From a checkpoint of a small transformer trained on Wikipedia.
Training: a variant of SOAP for these matrices, 512M tokens, 3904 steps.
Each number is 128 + 24 x the weight over the matrix's rms, rounded and kept within 0 to 255. Layers, rows and columns count from 0. Numbers have three digits each.

# layer 5 attention output, 512x512, rms 0.17, rows 26-134, columns 0-127
106121130116121144120176119171141151119155137121129123119189141115145099107133157136138111142160136149125136134152142111124106114125139114106146107137152138150120118132132151159138137093131138097137136149131150161132157132130174124126128142152175141119126120142159130099109122117130126159120122142157142137117106110145142093111152150177122150108117148133141104161137124134124156140119
128128119145114096137084167143147112118118102128176132137133122105140117136153115135129159119134144117156122148165102113139130079126127101125163125128155099128145168121125128126123155111137132147134158151129123117114107127114125106145114128114121108088139151126164110125123099151160107165128073119168119091153126107123125160107115135163090062140159131128107162122138109149147131162148
167145164150122131102114073120147142168138133109094107105127127122107122131135128109136101100143139141127175144131108124093157113146134120134150142111164148122094129116116114103168132137140104129146115138113116101109134118082132141128120148122130138149079107124150124164114165130121086141146135099136141154088110066132123126154152075068127091091119139092143145136165122138132109179131
125176154163134144177114154168127109166143167102089135119119117160131114122127160168121140110130137089130145133104111106127093107134098136157137138171118115166162149113138104143154122143123135115141114104192165122132128117165111109123138116129136119157161099124139112079112111153150155142150118149096117123097123158176166143150104112136109129160121093139156141086117095115119174089134
097109147140131143129119135128157124158147130111086097125146118126117129142118112116100122153119104131134157130131125111100123150160108117163112128149112133133107123146132117092106117111119102113088088143122134138088135154105117080115164152139163103160118139137152123167146076121140148145127137116129164093089136155125090112125181178135158135114139160131103176104171100132133112133122
134123095125118134125171092122132138099126133127133094160135127140122206138137098145145115141166098135164137124112130146116111124123158168118134107103113094127126139122122136150121144148127128120106128127117127112105146092125123106131118121141157144104154141174109127113122141129118145166129134144150148150135129103131161137125115135128152103130152138123098140127127133176109150135141
142102148137096107094105098100091162121084129128130182161146144151138137100140135102132139129151149117142126117128125119112144141153158115113169142106116115167156121154118129152117099148145147091145096121147137114119125168104124140124125162143184106152114141151114136129120089146096121124128183125154116117117142136108108110112121175102140105131160094154083138125078157145125095169096
155129120129078139135141120140111127111127135120114118071101144096119143087131142122114119154149112136125115152140103113130133125148186113140127126109126167120125135160133112144130123096109110123155088083150102111152132090178112127073135118087115137150142139119102141143117133122116133146113100161167116096121124100167106112131177180125116111144129135092156116136096116110112157151166
189142126125110091152152177169144145143153128147138139115136103153088130057134136120118149089084114175113177144132140100114118138147130121119143108133119136156156146154114136136129113117125126160151106097121098100106124167100147147151159114138099109146142096110112170123118086108140080089158118106149123097167138136149138166137162135143122122129108114106112140129187086122090145175123
116134127169123123108101127091132128159153089151139106109115141129133152127135158114164117208101080118101151126095156115148106141116118155121111162107126120135127143105133176113155129100126166087102090146093101188174086103142075173165163094133111117085120107121133129157166148116156126130130169136130143084094132143133109123117119142092128130145109106137098116142141094104119107143125
140167151104138136128108130082095131143105172131140158133135169134115126132161096139124119173109086144128113124115134121156123146115104168115110126174159104140101110095155101112159130138150183100132122156103123149148128136123064157097155126142113114161109087127109107098193123133163108117130141124142127127091118103159099097166104117107136130122150115106102125083089081100122114126120
128080138152103165060164127106131131147119127125143096117100119104114118071138139125104114142104142122120125136167157175169031153130123145123166096122131077143130151096118090152112167157131141148079135108155141111105158102151131098160123138106150148114105113066150158146125120128110124104129115141115129095148150113147163139097137121099097083119136137091137137132109109161107135156136
103148114107115142126155126148142164084125133094123105171104135150076141114127109143176138130139151142128116158153145106154103118139153120126197108092157144174131122176120112157117165134108133152065083144128166121119135105142170094136163139129132137158145136136107106118127118119123137114152144124103136149131129167128152149139083116123105167107102193139125170136148057108084163100115
124187135104106094141132172146135127164132149156113149115089133137134122160104129115116103088111136127131102106110121142114118159119154125129100153168155122150120118124105114094126110108146090102112136167093158121126142174082113188124104129098116085123116147122097158146157128104115174120153117111124093112135120123151105161168139112155169114166103146126121111091111114086136124076140
092124180129116123161154144119155114102084141112148132116146152148144154133095127104133131134132139108124110113146152098160124163149146091136099147137112154094103107126124115179141119107138119139126124086139059145140167142120111147155154130124151112117129134173116128104134111125114118096145128111167123128140084115111143143102128132146110153144124123144153142145113146131119114116161
149174114121140135126143135075079117140095127092130129120110130106166118112142132097115144100146139135105096121074077114100151114149106119142096105129117101105125160152099128126120117132157124114123123107124121129104176161144109133159161102143150122097148126132133116151115157157142132155071158138120089098147136140091136165117149114129122121144132110156162134131141102121164110099143
126115120156089137114106130130151111136137094128130139153105149094116147148131137126122110145152080116128142076119137134115167122090078093125115162142173099122164093126111133138105129132174131116111068121144155117091126095158141120145130112144186172108121120139156153126155138124117101144146110121141097107106079140116164148155092156142146091109126126111109143132148107075132142133123
134117121112092172101127187168137110112110156078136150107154088104143093136093130151137111130097111156146133142131135141153149117110137138100122121137091084143104096121150130102167138148168137156152122111175128101075155174115134127121126135141140159156058139182123103158129133139153154137110085107138136133091146093127160121147125122167159162154131117160131145101166108110121109161093
187119127105111110146141084168103139132118140147118137107148124094085124116122141148137162123105113074139135114164114143139100129115186112152141134133116100117116158110123108152123087185123173087144132161092119105147142147116127127107146063135163119092111116165111174116118117112077109110106106118131125121149108143145124168095173105129122110095111117129131106143172107138099185115092
147111162124114116138133149118176126118105127106146121130132115159159131102142108073132129122111125125139132122127195157116106114119100132142136154097130117115150135106161118132161113099118076137179107141114177127087105106107144114123126120123112126121124134141128175140130126110094124092139129141147153141056139132166114167116120128109114144131132122139107131073115157151158136141142
115100129107101155134158155124104110119140092142139156127172095133086127139081137124124153162139149141115108098135128149129136122146109100117103134120115140102127138146148163114121133111134130155127123169157142143138112093155133133107117100137133161157101129120103115109129118101115128156099105092093123129165153127135122141136129063149088107131107136117118133165109118154152139101137
141124161102103088166165113130108135129135103115134155119112092145110113094127138109105100157139141127147139137123105129093078125180114168126143104143158156152141153129168152077152104113101123101108092084143084148123115138087108153106139109122160111128155138138149144143152149159097176118129134146158139141146087135125132130111141169130145158117123135135143096077128145128176167098114
107132135159184131148104121120152097099140114158171121116157128097125135097108123139118142158134154151164106136127133087080126113106111143095075123123071125136082176104172120170137136130120146151136114170143092148127124136200145180121102137125153148156123195109131089129150111197126093110129133116112096168122107135181123112140134117127139163125139095157108098150096112155127166131103
124134111122156115155098121144129146138170147094124097135107142138103144137085107126138135161124135147146129106160117098128108117138111141129145084127100145150138115098117141144130126133111107128111141130096113121172124124124112101143104114147085121123139124105105131155120158153128082113131096109071160134122125143110123096148091134143129094080143118150145156144126110161146137121153
134181106153157129171150113114109130150139158148118112119139113110131197134141157122092081146137079118117113133121116122123082124160159115088138117125156125154104144104113134147141129135122108130113141083082137127152122183118114101162096093124084148137110114134151107099131137133168117176157151130116135113137185155100110091103121099145118143156118109111123124122152176100114167140140
143146123105159125163084131098134130135129137101138112106133107153112117094105139153165099105133106173140096129137118125135079114132151128104117101156159109145148134140127149117150136118152156143144153154107137109103098113149164148121119100149160129161109116112140113121135103169120152119137104106141143155123115125151105125113144114122110114139094100112121097135116143087126156168121
099139151152120137128139133161121182179134135112136127138106141119106114123161142116095118136168131140150194174149168120098129120134101159120140133125105156130156128128137102137157125095120165072141132125132168094116138105085104186089087173101162146089169138177124127125150145136102102090115112131150154117102133149149111152137098108140123172164088149105138134136117116097119105124096
121138141128107124122128120137149111123107092084122126135146154141145141124138155123122103153097158151139129070161150148119136124111121150097146117126129128134099137096135100144165098132119164139112100117102149113119107140095099128173118137129143150123101126108119097162149139127117139184096100078145140157077096101134111078147138094120163146105128086163090124115127099168110128117059
118124125128149191131132157111130074096119105098123151118146096144132106155141117116092140131121158122137154125145182109163085129091123129146147106140127119148103105155110119132096105113107091150111157112122091116112142100111121161156121116155086110137148114125089139099099161071150123123095108131159129141120128145149147146081089129151140087109105146150135135128101115105121149142126
155135105114143136113121143090144130143139122123123116123152096140151155117151111161106114117135132134095129140106096150158118148149149135142100156161097125161131131120131139136102131163136102122177148134168144147125118132114068146152137085111168127133124124134114100109158143105106148122117133138142128173146142100146129141137170114099100132161131142158151110093111142118114098132121
093149100149122144134146125120135143171123162148096110090111118106110136092119091174142142105191143132121100170150094143128149163131119143115140155123129164098118134151108071155126131124121157101148163178155109142136108146135151132104165110146138207118118136142092176094147208076175155137112045142127125102147119106104175140134086128174131150106101122129123132100122142091063142107112
141131128145106110120106103102154142112137126139141129112099152118168114118166135096129105158161157116158141101097135119140118102168134138109135164123134153159128135108100140145150104147141120126112101087121123097135128135129119155127100128165132124107109138123129113151148124103167139139122132152135120126098106092156181119108138163147128154147098151093086127133107076131127144133144
134129191096100169152107103180132152122139170100114122133118159149138111163106084116141141144099089138150122125107105134135120138108130157144081186140105158134144125144136090108099110098165075161094115128164106144169130163101084104129115136133095208141125101114151097168133179146110086165117133113095117099103121171114117119088126105082084133137146136103119106150104145118124108088117
108124129118154144128122151152175098125109116117115108140139108140128184136114173128110147137096131138103135112121118138126120131118119107153130145109147127126144107123127129179116140109143076059114124129153114125142128119114127146106128115120130134173149149163124075139139135093120149106137126126093151141154119124070100146156127130147130096123128125168110120145158165126163118139141
155181131126147147157112088134132115162120117137151143144096148156117125120133129127131119117130103134114136132111149167135097155141120147121157142155113116111142099143129139146124146154134117121131079127132177104153181118090124160130131124109153131075179176118113163115154116117164156082124132105122124090141123162131108148093104110113139101141147121079118118137126143115206123174131
130151127156120146118120119090172112152140145115162113098088128065095075095109112137144150109150132141127104184176180119119170111142102121074123156122083109135163126098101083148140133104105147100115163118140094125111104178135128152150131105121118114092126106100158125126149171103084171153086127137138105145137170140129123089116151081106140111141151121168153094102105145146102132110149
131147103145152131158094170137148141157098115079077100115127131122127110098125142137155128092122121141126141137134102138123106112099109107100095172123089129084141108152136143124167089109126110105123149170102129145092132089126133108119159108136153129152114092145110135158151150090153100149173171113157076135119099155117146116148126130165087148128111086145115109139133090121154122118115
117118113152119138143121146124155106190133119115098114145158116146118104115136128118137089145109123143155131113091077096160150062142125171124149128142175169146119124134144154119121111086113154116167118093109150152107124114130119110167101128119116171171107115106102103161079158108125142150148163127155124164128106116127131112109141138149118099129123131099180122143103130115132102105146
102151134155107155138076113158118073131133119133088094141126113115105145173132078121105137149129104141112128121126121110153139128177116141156108122124115087124129131159120116087139137085135147134147127143140097117144122106117139139170160150151129152117134160123121130134149144111135142132168089079182147126185164146166119150131151126119173162110154073090147084148161097116121126145084
093148151110125134150133082103126119098086068136109130098101144113130182115132149111128141125139127118161153126091126129120094135148171099103133160109112146143133095157111103136127107117170156064117131094127117171152150119169120136151089111125089122142117134140123111057141108115147134121103146095096099155135153148093119107156098138113127143131122110113115077093101111154097102130112
134110132135130127105134127142133175136128099131111140131117120159106152112168123116110123095130101110084132080142111140121111127132130141142139136143116117123144117099130097132101130114118137129133102163107122132094155157124085151083093106156110131108160136129140134123118173121119130118103163143139120126153127112133152161115141093131083167106100105116122140125117162117115184136165
087138113138150124133108143073137142142134100156119096133146134145135126106133140134130156155104121143124151124112093110142127114135092127123120144131120140143116112120108134122172116121138123110142140146120111154164079091135112130096132135126139154113159155140126112094154132139120089138134083113118097082165148125149131122131143102145156105087103134118117122136124124107135132132155
123148158171139135147143128093085118142124120149134123105104089185092152088117096142130122152166107102096113130107076088110127139125182134115127133132103107135136136165132101093132132143154148121099122113105164154158120094107128127132117110138115134152123147128134172096200133155136121122141164135118106114134167162143115163097153120119123110136127135171146136159168128145153113153135
156141121163115128086127100141162127156097114125140111122138165124114125107131130101137169145141095107105096156178111116166162108115085122129118120131132123163133142128123113131111142174098180129102137139148140149099102135115131158159152157108115131113131171161145138166113095089171130125143158158116128133150130142111135143145149106119119145134121141087164111070111139142132157148066
140086138153148124132140103126130092125110088118106101110156111177119178123111115082170104085108133123123082121101185101080120151138128167177105131141145130147145130137120120134156149147134128098116146080125137097131154116092163127168105136125126092120161088135156115113137143164117118151076117133125081120124183131110104108114147088081129123139130177102132142109071117134155128118146
142118084147148118137145131091137112143106112160113119089126137115144109139130135080112090123093156149120139129147181113130103159119132125132119121164133154127102137164086133168081115138119111105124107148108144194121146124148136144122160138095127139107124167101142134134142128136144135122139158110116132117129133126148122099111127156156095133119128146091143129107122148114158117102116
101131171144132132124133136104126143112151094114131158105154119065111130115116124140138092123106119160122127132156131136131167128158126136107116118170152131154099133164117146147128155122132117129130170109110147148118146132117122106114110074092124087089146155101158147131124122111142151135081158157177173090099140144164197123114145103096116174128129138136098115121131101151121166134154
150105131133123148135141117174114138075116115153121106144074084146111148081153126141123111106105116112119132123145178114144120127148093106099118198146134092134134137143094138095138159077162096134139158105075092150181112118078147094112124162136135148084124130113153140152160105095112147167076147141113155131109160114129091212156110101105179144146104138072140124108094171135129108150152
125141101126147136125141101122119083149108155154115121126170124104126144152141126129086132130113088116131117156122138148124140114109136130146125165112104105147188134134094127081126098125129144133156115093084145098155136125093112128131119119127118142136137131109084128111133135123098108053099106127154124092150148137133123108116155115135102131120156148175164128125140112133121065153105
130156118115133134112128114123090150101138129109128155136143114177120132105167096158096117170061129118153124129115133115140144132176157136127128121135144167133086181118119111146144142124195100182146156132118138146135141148102116032092115124166120137146056151124182127133115183138119135139122140161109102165148135157121111081146140149134147089080145156146143128129116149160136112124114
124147127130109121124171133173159103125122090148124129128117099172142128128138111138057122119131160089094169106132138178161131128103168137123121128114115139119138111166121120134129103103097128107126158143147193142092157148131107153115122108150129138146161103117137159131149123123102132131097153126100065123142099180117135136125168059099132146111120109208101138100156088160100141085094
129116148152115104115122115098164089158138126153132136111170118143103141102140144148119131123102139170112097132099120123171164126138124121129144143117088140104126117130172134142147138118166114128159110124136116128181130130118156134113111185142125118131118100133133105141152145114111124127164085151132134123129097126129159120146155145104125128153121116188107134089086105122125119111132
117170129165124102128117157115112115115140095130161131121101084130136130136119127133097148166083099163128153123112109129159111121141133124135110145126104101130126163150120143106152154117145126207120124106127129122159118111158080082158150113117159071157128118172158154179135121127092154122118104152076108129136087123107086109161108150119117157117112060168126102121112158072151169086192
110148150119126145147118115151095126153144141126119115113100137113110163122131099173140143109114108125117106123116073152148159148098106147168131134114118129138104113137127121130139120140165147127157124145130145166133118080151146153153124145130065170130144109163150176192128133155158141135143090167102126102132096119143168088111147125123076133147135180140117111158146119128124121126161
099121125097127121152090115116118132130130088105141150123093126128101126136132134120129138124124123149145145101141130113128107174163153103096123086124173078133120120098111119166124114149131088109158129142130175124157107134167137130108154141109143123102148125135156155110144103169140090150161120142098161114159152119080088108140140154117122152173081155114121142103129104165103107109112
136147126141121108135167151143149130124159132101143140128136147113138138144105129139163118089139086096154102097154139115160115106119147088150118119126164092120139138117127105122132141127136113167167064148148130154135139107101128116155117107151142123109164124133123087118100133112160133098106091152088126101112091129111114157126168127130138143135116113124141122145132094127116147076098
120149116082154120118095146158148129147131125155132128121114127133108131168164133101144115111124144145127095122109107143124181119094127130160167115142133111127125159130130107125142135117132138152110133136132159120097147127090136059144115130098117127112132166102078093134123114110088094105126112150111080138131152140154137129137097124122108149137106114128141113148138166084068098187139
155140141131132130144086145145177137146096083152091102098150130122174163132157141119131132128137118140114080152115133131157135135166093127106132169130111106087134131148147095176113094130145144093126118141110133131136128138109156136119120155141118128148147091134094106141119111132141103147148107100136158092132116150122123147137143130116124167119131160129129135160141106092139146125107
129153113108176157116172140116164110142164098118137124162146094148121130114085125133096112130123152160145157154123169155112137101061116124135116141143122128142124100180127097119113156122132132095142134124172068108092138093133162128115147149128109139102139139113141124140140135154099154125092150099139108103099135123102123135114109126128126109180082127123092096129132070130151140134179
127111110149115117102126125148097116127116115103095131109128185112176133088101147123106127092119095121136076115151082139099130143152139101141137150161118141123158136119137100132154159147113104123143149105096160100100119117152130123153121110101084141128142088104130184124144096096123141147156137095146133164104176137094107117118138114112115101097113149120176123130114128124118140137137
104144121097138149101137085104110117134113116112105125118123146147142138112116160138134142090110130158109163142126143128116111089150132121134109106127113134157153156098148149124143150123142123134165157160129157139139108125108100116139136136134107129120111173118106127131148097113091112111123135144104112163123118155124105176145128118057106110141176121156096147134139155161116115151114
115082067127125149117138139123121166141144170142078158114138104163148116117101122129123159126134162136146103128157108103115146099149140129087127146112127141126100124153087113165131138119173111122151149144160117121141132165116124137148081182147159107149107120152108159130122100112126134147131155121103156147143197140113089136161147129111148127134108118149085149149124123125127124157102
119133128122134136182112155125096114140132094141106152147097095161122105171124132100140132128081097138133115120153147149122096163138088131124120138130094092090141102101093136142153132136122125134162162168120153114142136121155127102084143094127089139154156092138131131131093155086154118164131147089166175105128116113087071098109091123124158184137141132091116150118139149090129122120124
135148133121091115173133129116149100137146085146097140096098141112153150107127150137104174140130111127105163097132115109168137156125104172114133138116126117088147162103160131155121126137131172101105104095125111130131135123124154155083106144164081122086147120121156120133136150117149110125151093088106134136122112130143150127131151113115140140082111111164111134132123138095132099135117
155149098104131133145130136120132113143175112127126145102131111093128109104113139163120128189148148163160121135122117143164144166164126125121102144119122105085168147169133132121100178133135116105128141157078106152135108093155111170125091137170152084138134146163143126068145105170155121125125133128094160132113092153143143120172116104146121122154146102055084131160128138113100148174132
131149125134136099119086106165167175126069084165118096176104120133123150110132084158133162108127164103107088123122145086114160063098137115164131114117109164158142125138158105105095143128145119126101086153119133129178136117116124120127146120123139145101107177102160119117076120079121098119107101103124136144080149166167115118160152158136156160163150121099105132136152172171116095122099
136128132130124103184156143173127162154137122091138098122128131112149139133135120126153108136132157119114199089110136180141113144175163122122143132109164129125113106131148096135111109117128111103103108125097124132117110105163123134186137149110167099132133152141165119092162108151123141122151119154103148149137106111129134180097156117169112121104136143129105112151089115122135153156135
128151160112093120106116139102110117114135122088112112122105138107110103133135094160139113142105142137146136119142116086165117141125105097140113134128106127089156107136160094155138108141138144133129175124187194112138129146128117106084107100159120082102123167116140084142135130187162170171120124135112175123132140111112104108133079117095092119124128136094155066108116085143122143139124
119125123149134089118102166090148151114140142130153103117118137133117144123134141124117130175147090154108167131166132162077115142141130115122135129138118121107123176110124141118153128119146119132137109156142134118113105144110171104105142129113116114150196130125155090161145171131133121125113149128169110127138152111110138072143123118120102110094136114098116117154140121127125087119089
122119132127128137110098110151104160164132157165130120124176166100133118095116130129158066102138135136143131128129141104166105132142144116092103152123153152118134155178116155154145124149137110096123125126112161081103125180157118157133128114129160164139195094168088076171118133164169130105109145151121142129124149130130155127161158118120179126106123129107107103108152142127167160154114
087133126113147102135134129099130172132080101104146136164117110165139126123135142142123128155110127127119207111138154164128111121139161127114145097079161110145121107120167131121107128143124145124119160125117134108136125129138105129116068131169144123151124110115141114110127153163129136149153113120084120118143121110141107149122134127161123114120124132150112094118124109135121114142144
129102119200109120133113123172144111094086117147131125117144144140126142122153105119103180148093139113130104181089152120127129141093117147132122126092128113090110139100148121109149106096130115113143125102117132160136142115146124159146160152111146111178095164145174156114116171119105124154138149127116145158187140155151121120095093120135161173085133144129148148084120127153171156089081
104153157147133113127126108121148124126138097132134128174111115179138171147121152088179092119099154111152123139137132143144182141144096168105157150133141129157147122143125118124129145125136112124116094091142110145129112130132097162145146168141141130154105144171144134130118131107131126157094088141147118099100109152135122110126130104112115090153112158136138100096200103149108114133159
123085146117154124133115124163129138138156134149126115166143121154113130099127113129121128154115115118149154145086148136167133137174161102136135102122108132105136138142163139110162113086135161147141129124136150148126142128143107109091120139140178151123161126092148117102123099157093097156135156134109184120135071176137140138127142091131142124116137123153095077117115125106136136085122
071130145164132163164157113132129138135122124143096098124132090147136083125107107111153123127121121143166153139085143117104118082125095124114113162156150122104122164128114152084132119145123128133139147095120136105136145139115113136147099113129168140123124134138144160109121127142163144129100099149123125079128117140116086152171150123139091103130119116127165111138111147071170158150116
139117152137139150105119132157126114076091156124115147079098116124146145159126109114103145113116133170099149140086111114122158128124150120135105133109102140129139163145134108137123080154134104142098150105138097126130137140103159131125105111144134201111080132106198098118148078143138148108121149110111081145166176085100167131146160102154066146117188136168121107153146129110119125149086
097157145108115147128126144127145139140137142153107147147149117130115139116125121118139087125142129066145087124144152140106111198115154106094147135114113175137098100178139150127108120092140120134139121146095141128138138116129156150108141093140175107127161074128147137121125144181116176130135144149153122132102161118151130127077080121187153109145062115136124127132076134138112151148094
072127161115145127074094127122126109136105142149140104109099145102133125139101106120124105133139105099121166117101098170148085124083110140156130156142132139105108088131123138126155087109124110149138152139107099154113144093149141101156143135108117133130106131100165136139082121184124101113125091097141093117103128112115113166155134137131167127116160155115091138142133087127136156051106
163140151152102112100116118115120128107124116157126120093131118113138116075120137107149089107122145132142118100154177089087134118092119112137147150119117124135163146111147104131098121166129087145154121154114155114127105111153112100132110136108136156129098122151145169111124106172098141143068076070104147169107122126126123180128114144172067109129150103123136092110111154141072105151086
122125121131143130112124148148138093118135164176123138159104102068116152082084109212119113120128107100166132093075124174130118134107161120121113160093112139125093082136175113145117128144144129146150133181133116197116060128127160100133131142088099144083140113121085108101086144141145144163107136139107139157160146073143122127163170161094106119144132140118103130129104108166143115108138
099134129147118172140131110120135123125098190089095124113111126109091135126083121170138154154135096138127124165150130166108122131115136105126124163141102097111110112142127099137154117097127112112190104166116088145131165104122116107118149086105160133108100115132113098137125135143140098143157119113089126119122114154116122135152175143112133099164133153162118121068147108129180097128138
129088136133135157098135121127113148138143153096107118123146173141134154139108152116112082172149137153089114138143144149160109145118138102136125104136128135134145195116140142133157111114092151128128174122128096122129104128103108115144163164132126149155142126086195129164134057110144174114132133104148112078147133178103130108107118106145087157110133128137160102130112119110150084144091
089130163121116144161136137109125108118131172133106142142135115081101170091080135150163130140130112102133119107127126134102120140158144124160122103159123106140151149153098121157132105104133120129146148156115176112186135107099111096145119162110122130120159158143121119117102161111176135131102165182116140137142153180166143130133132104113085126133165142158144089170133099145093116104121
160099165117099122102108118108125099143112106118103111123125132156145156120115080143129140143153084151114138128136118126083113115151111154156107153090196148093109102102140129102090136120114114134132152146123123139120170183108122134164129119097087138149155079102129077156126132068067127106118106099136123112136164134121088116187105128107110102157160149123154148128103104144128096148091
153140140122138147164151112135136094133142147135138118100152138103117105139111142120121146161137138138135161135123176114145138092121132101075176162103132133113139154115154136114129132100130148120110158110112141149097124119113108133121141161141132114146134106132097089131085115098161116140093133126109055107117116167144127108151144105092138165128116136162160148106140119135129119136086
098136132126129110112148165123159113137137137171108103125120103149120133123155102189109118088146089118102132125124156095125130087144144081129131129166158119123128125117124105117124100167149152140096120150115132134162144139096117167120155155133166163097154104112112139104118140136169122157128093139112142145140104104089128167165141131106132129121131161106135093107086199144074156139145
129173132117089121144153142153155156164133122126135143139175159153108144134092086158127108144125133140121107115131151142134135114138100143136106112114160164118159139131165163138150120123145132134176119117136122135141148088089125085137111077125133155112138075091141118153148153131142125122135109118121122106139154134168100066176136143134149123130092177154122115134132111146069100130123
167131119143122114153156133112106130128123116187145131132143133140141090135123116081106161141082156133091087127145196130157198137149109142164124122097097104111101136119154113102139092141167110068110130084136166105109155129137125119129079170139148113153151142126092123103167137135126154136110133096125164133087115142104122134100230115098073119114131124114134143150140144115112109151133
127154096127132115113115140104136135106133124124137162120119192129164131164093129122122133171101145141157125133153110123126105133134141093106092113107151133193105137163130156133153115114108093181114106140130105113181125127171120100094126127149111102101128130132100091121128115154148123132141164171139126111117136110138132150145126132174085156124124103132140082089129097136067129137116
144100124116118122123184154157126137118144064126124134130129131128145145112123128142121091133107121099139125100117148129142100091134136108153118122100122112080136127154132156103122120150111129094117145153128108123129093160139076145149172104108122155125125104121083127130116097118149133122121088178167093125139165131188120164142119157130118123140104155092116115108112125133144121122142
116137104129118141147138144134144120122147144104120128165102104112116131139125128107146147108098129145068116154179145146126126146122119106118078168154098112147150146121121126124159124124112141147115132096161140133152136126104166071122135126085145131161143159126160162119131122177118113093150138164124092138151137123136135125138151097120179164152125148136156101154101119086131080130090
135128119140097122144145103127126115157116116101131147117129138123121145122107140135123177130151128090113096095148102122151130141069131105138136074121136114146113120085140137113148090126110117128130113140177110142142149119108159164133095105109137123112125140161136143117136109123113117113108133113098126142106119135140145114104129104157120099122145146128125097098093111127136100147132
137112130118158088155140132146181129101121121122128129128121125144120143127149132156136082138140112105094130120094120143145138130133132129137143144130180120144089128157114112150145104138166100113123150127143099085126123076123168123143131141164096159073134138133137090137119132102104195114159185136133146143118056123097099142136104143119119114152110158142135131140177091118170111142120
145088143146177092084119149080111149182159141122126140093145151091125113099128116133143123122138089149158120107119130158121111109094110161157083116165137134148112128114090097114122164088128148130099065124123125147158141162123129104097092144137152152105149138105122130117132121166142125148135122151124125076142158117080129115162120156147102170124080095164105107109107096104160119146121
110139126073122172135143152091133109111154152148102122150124121131099116139128095145144132158075080135142127151134131152114153128118160132136147117126134124101100125113150145125119114112143168133130133163130106118125127084152096164133110114123156133142112106097120179120114087145097126115157157155095101109144103147174117102115111174105120118088151094145117130098120118106105148099139
114139123132138090108165125109131127130133109119152123095113141124113136124122124167110121064138113117161129158116116134111130114137157113123166089140121114088116128092103102125104121172168129103113125144124108123127105148184107124090140168187164092059139137160143126148092088153062164122080178129120127099092145109140135146135110199119135121097121137153139097141136154156088121121105
107104107134171116122129116162137136104151149115174128155118103160139116124160117152106125101117131135124118111109179164136107127125140143125166149121137113106092170131114121080069157151129117111143123168114125130122083095210115126109109133099119123089106121092181073131139109168152135123125117154130141163134126126128118121084096147136131100119122139140140063102107106117135105126082
116114090113184106074111143152151195151136102127127123120138116128160131157106131116112122151141107117119143135111111129096114187237113107127130135136132174137101140113168111110137133157093138180126158147167109129140134147095100159119117161165113102162113099103123127096143120080091101153097131137164153129120112158116105125117143144194122145125144149168178152136200110077148120102148
149125108101099142094121157096109118112134099136108119158149113116115120166149088139124084133098129140133158114111106104149098121160173121113150088128128123107111165158121151125140185097126115112122097096156159181147115147106176161181134074117168122118077114096144087100153128092151091146156115147145105118103148097094149143077148135113165113100136163110164108124127156180148131146126
136124094128142128159143133148110135117131135130139097115113084108164155130128136156172104123129128132123085150149146129150133105107105176116093139104157150127140095090099118155120152112088137149119139116163162143193119106131129114175184100124164107136116146133108124147157149122133115101123112100125113134135161097177128145143124147147142129104107094140161136112139117124126127121155
126115165152134142121124114116145124145075103129143144148128116126154143115116092118123161158125138099148098177106105132204125129115142138121152100136127096139135125124134135116178095113146135135142135184172102134188135119067122101123115113113126093153172088166153156126113109149109105092104116147157132167134167143136160118172153096099112139108145101092087107126085116114153172136145
088115107145125132130099107111146139095139142128148149148127147131110120164125137140091182135088131102105151114159115113114123154114131092169133144126104168123157150128128144126106084147166139155140145154188104122121116084169142131157106105113144125147164084166147109148099185092135122159164100135139095134093149135126119151131117129108091161107122128071141131085117154162118111116161
132128106116111085147114142136128114140121127158124154119088116149132155106163136135114096137146094125144123107124116123124084105115123126076130125120177102116156147172170123092102154137103156064183123148111102129144145116104145109129160131141154135143148132084123116095112133113132121144154134122080126101107147154146069137146114108184134120125125131146137151132104142149097120147137
099150091132117118117133104105120127109105192154169113195099130134155120123131125150131101170133136146121145098094114170137124148118103190096103154139065084161089114110126117078133129134168115160160119127124151110074106150117109103112108147127138150104114166143118157135148110134119126139099145152129149086142126130124156117137163131116086076136138121112092125092138142116107164115122
125116107125091169136152117110129122108129099153140159091096126116110137095135149162133154111110114150106101150139110155135139064161143135123170141139119116068119149167135163130126084151143129143139129152124145171130125091111117188111119133091102060094077095105159129177135104143150097161133128117135077137144100083117135145120152163138109170141187116110129149150142125125132150112111
144124174168127146173154138102115138136102091104119113127164133132128153077129099147101146114079152138117112097117119120130138110069095154079129110150112131163148152180121105106132123131127125132142190117138140093133119179171133147141094081121132106143130134140133128110127139107159118159131162136157177135135152160121183064139126113151146125125149142148143168137109150122126120130090
119139110116152092150139145133144115090162098107100109106139119132137123106105121136112147106121187135139139145080125125148125111118096139130105143113144148146145132130112109096134128101130127179122121106144111080120102143177159127131103151106109148147155145078127148137126065121109163150154114128111101147096101128080126164102124132117162148140107146121110121105106137163139176048142
172180090102093133145100102146138136140122161115117159107098110154118142098143120145116115109149161135108082156132140124111128146125131133155151113109119158128163111137145108110110112133145126138083079104138147115112103133123120118099115111140084144149125172108132094100138120157107135140116129120148129185127152100099143138097131138148169179140087140140138157100154128154122097136158
105122107112112132102157070121114112152131120110142160122102125124093097116135144122162121142148101125150142177108124095132121145148126128140174097125123123161131109169119137096138136153156142178148161179115113129142177096142135101124060141133090105131098105137121103128120124124111126096133087117156119139111120132141106111134144136111142154098119117134126129122178156116151106192109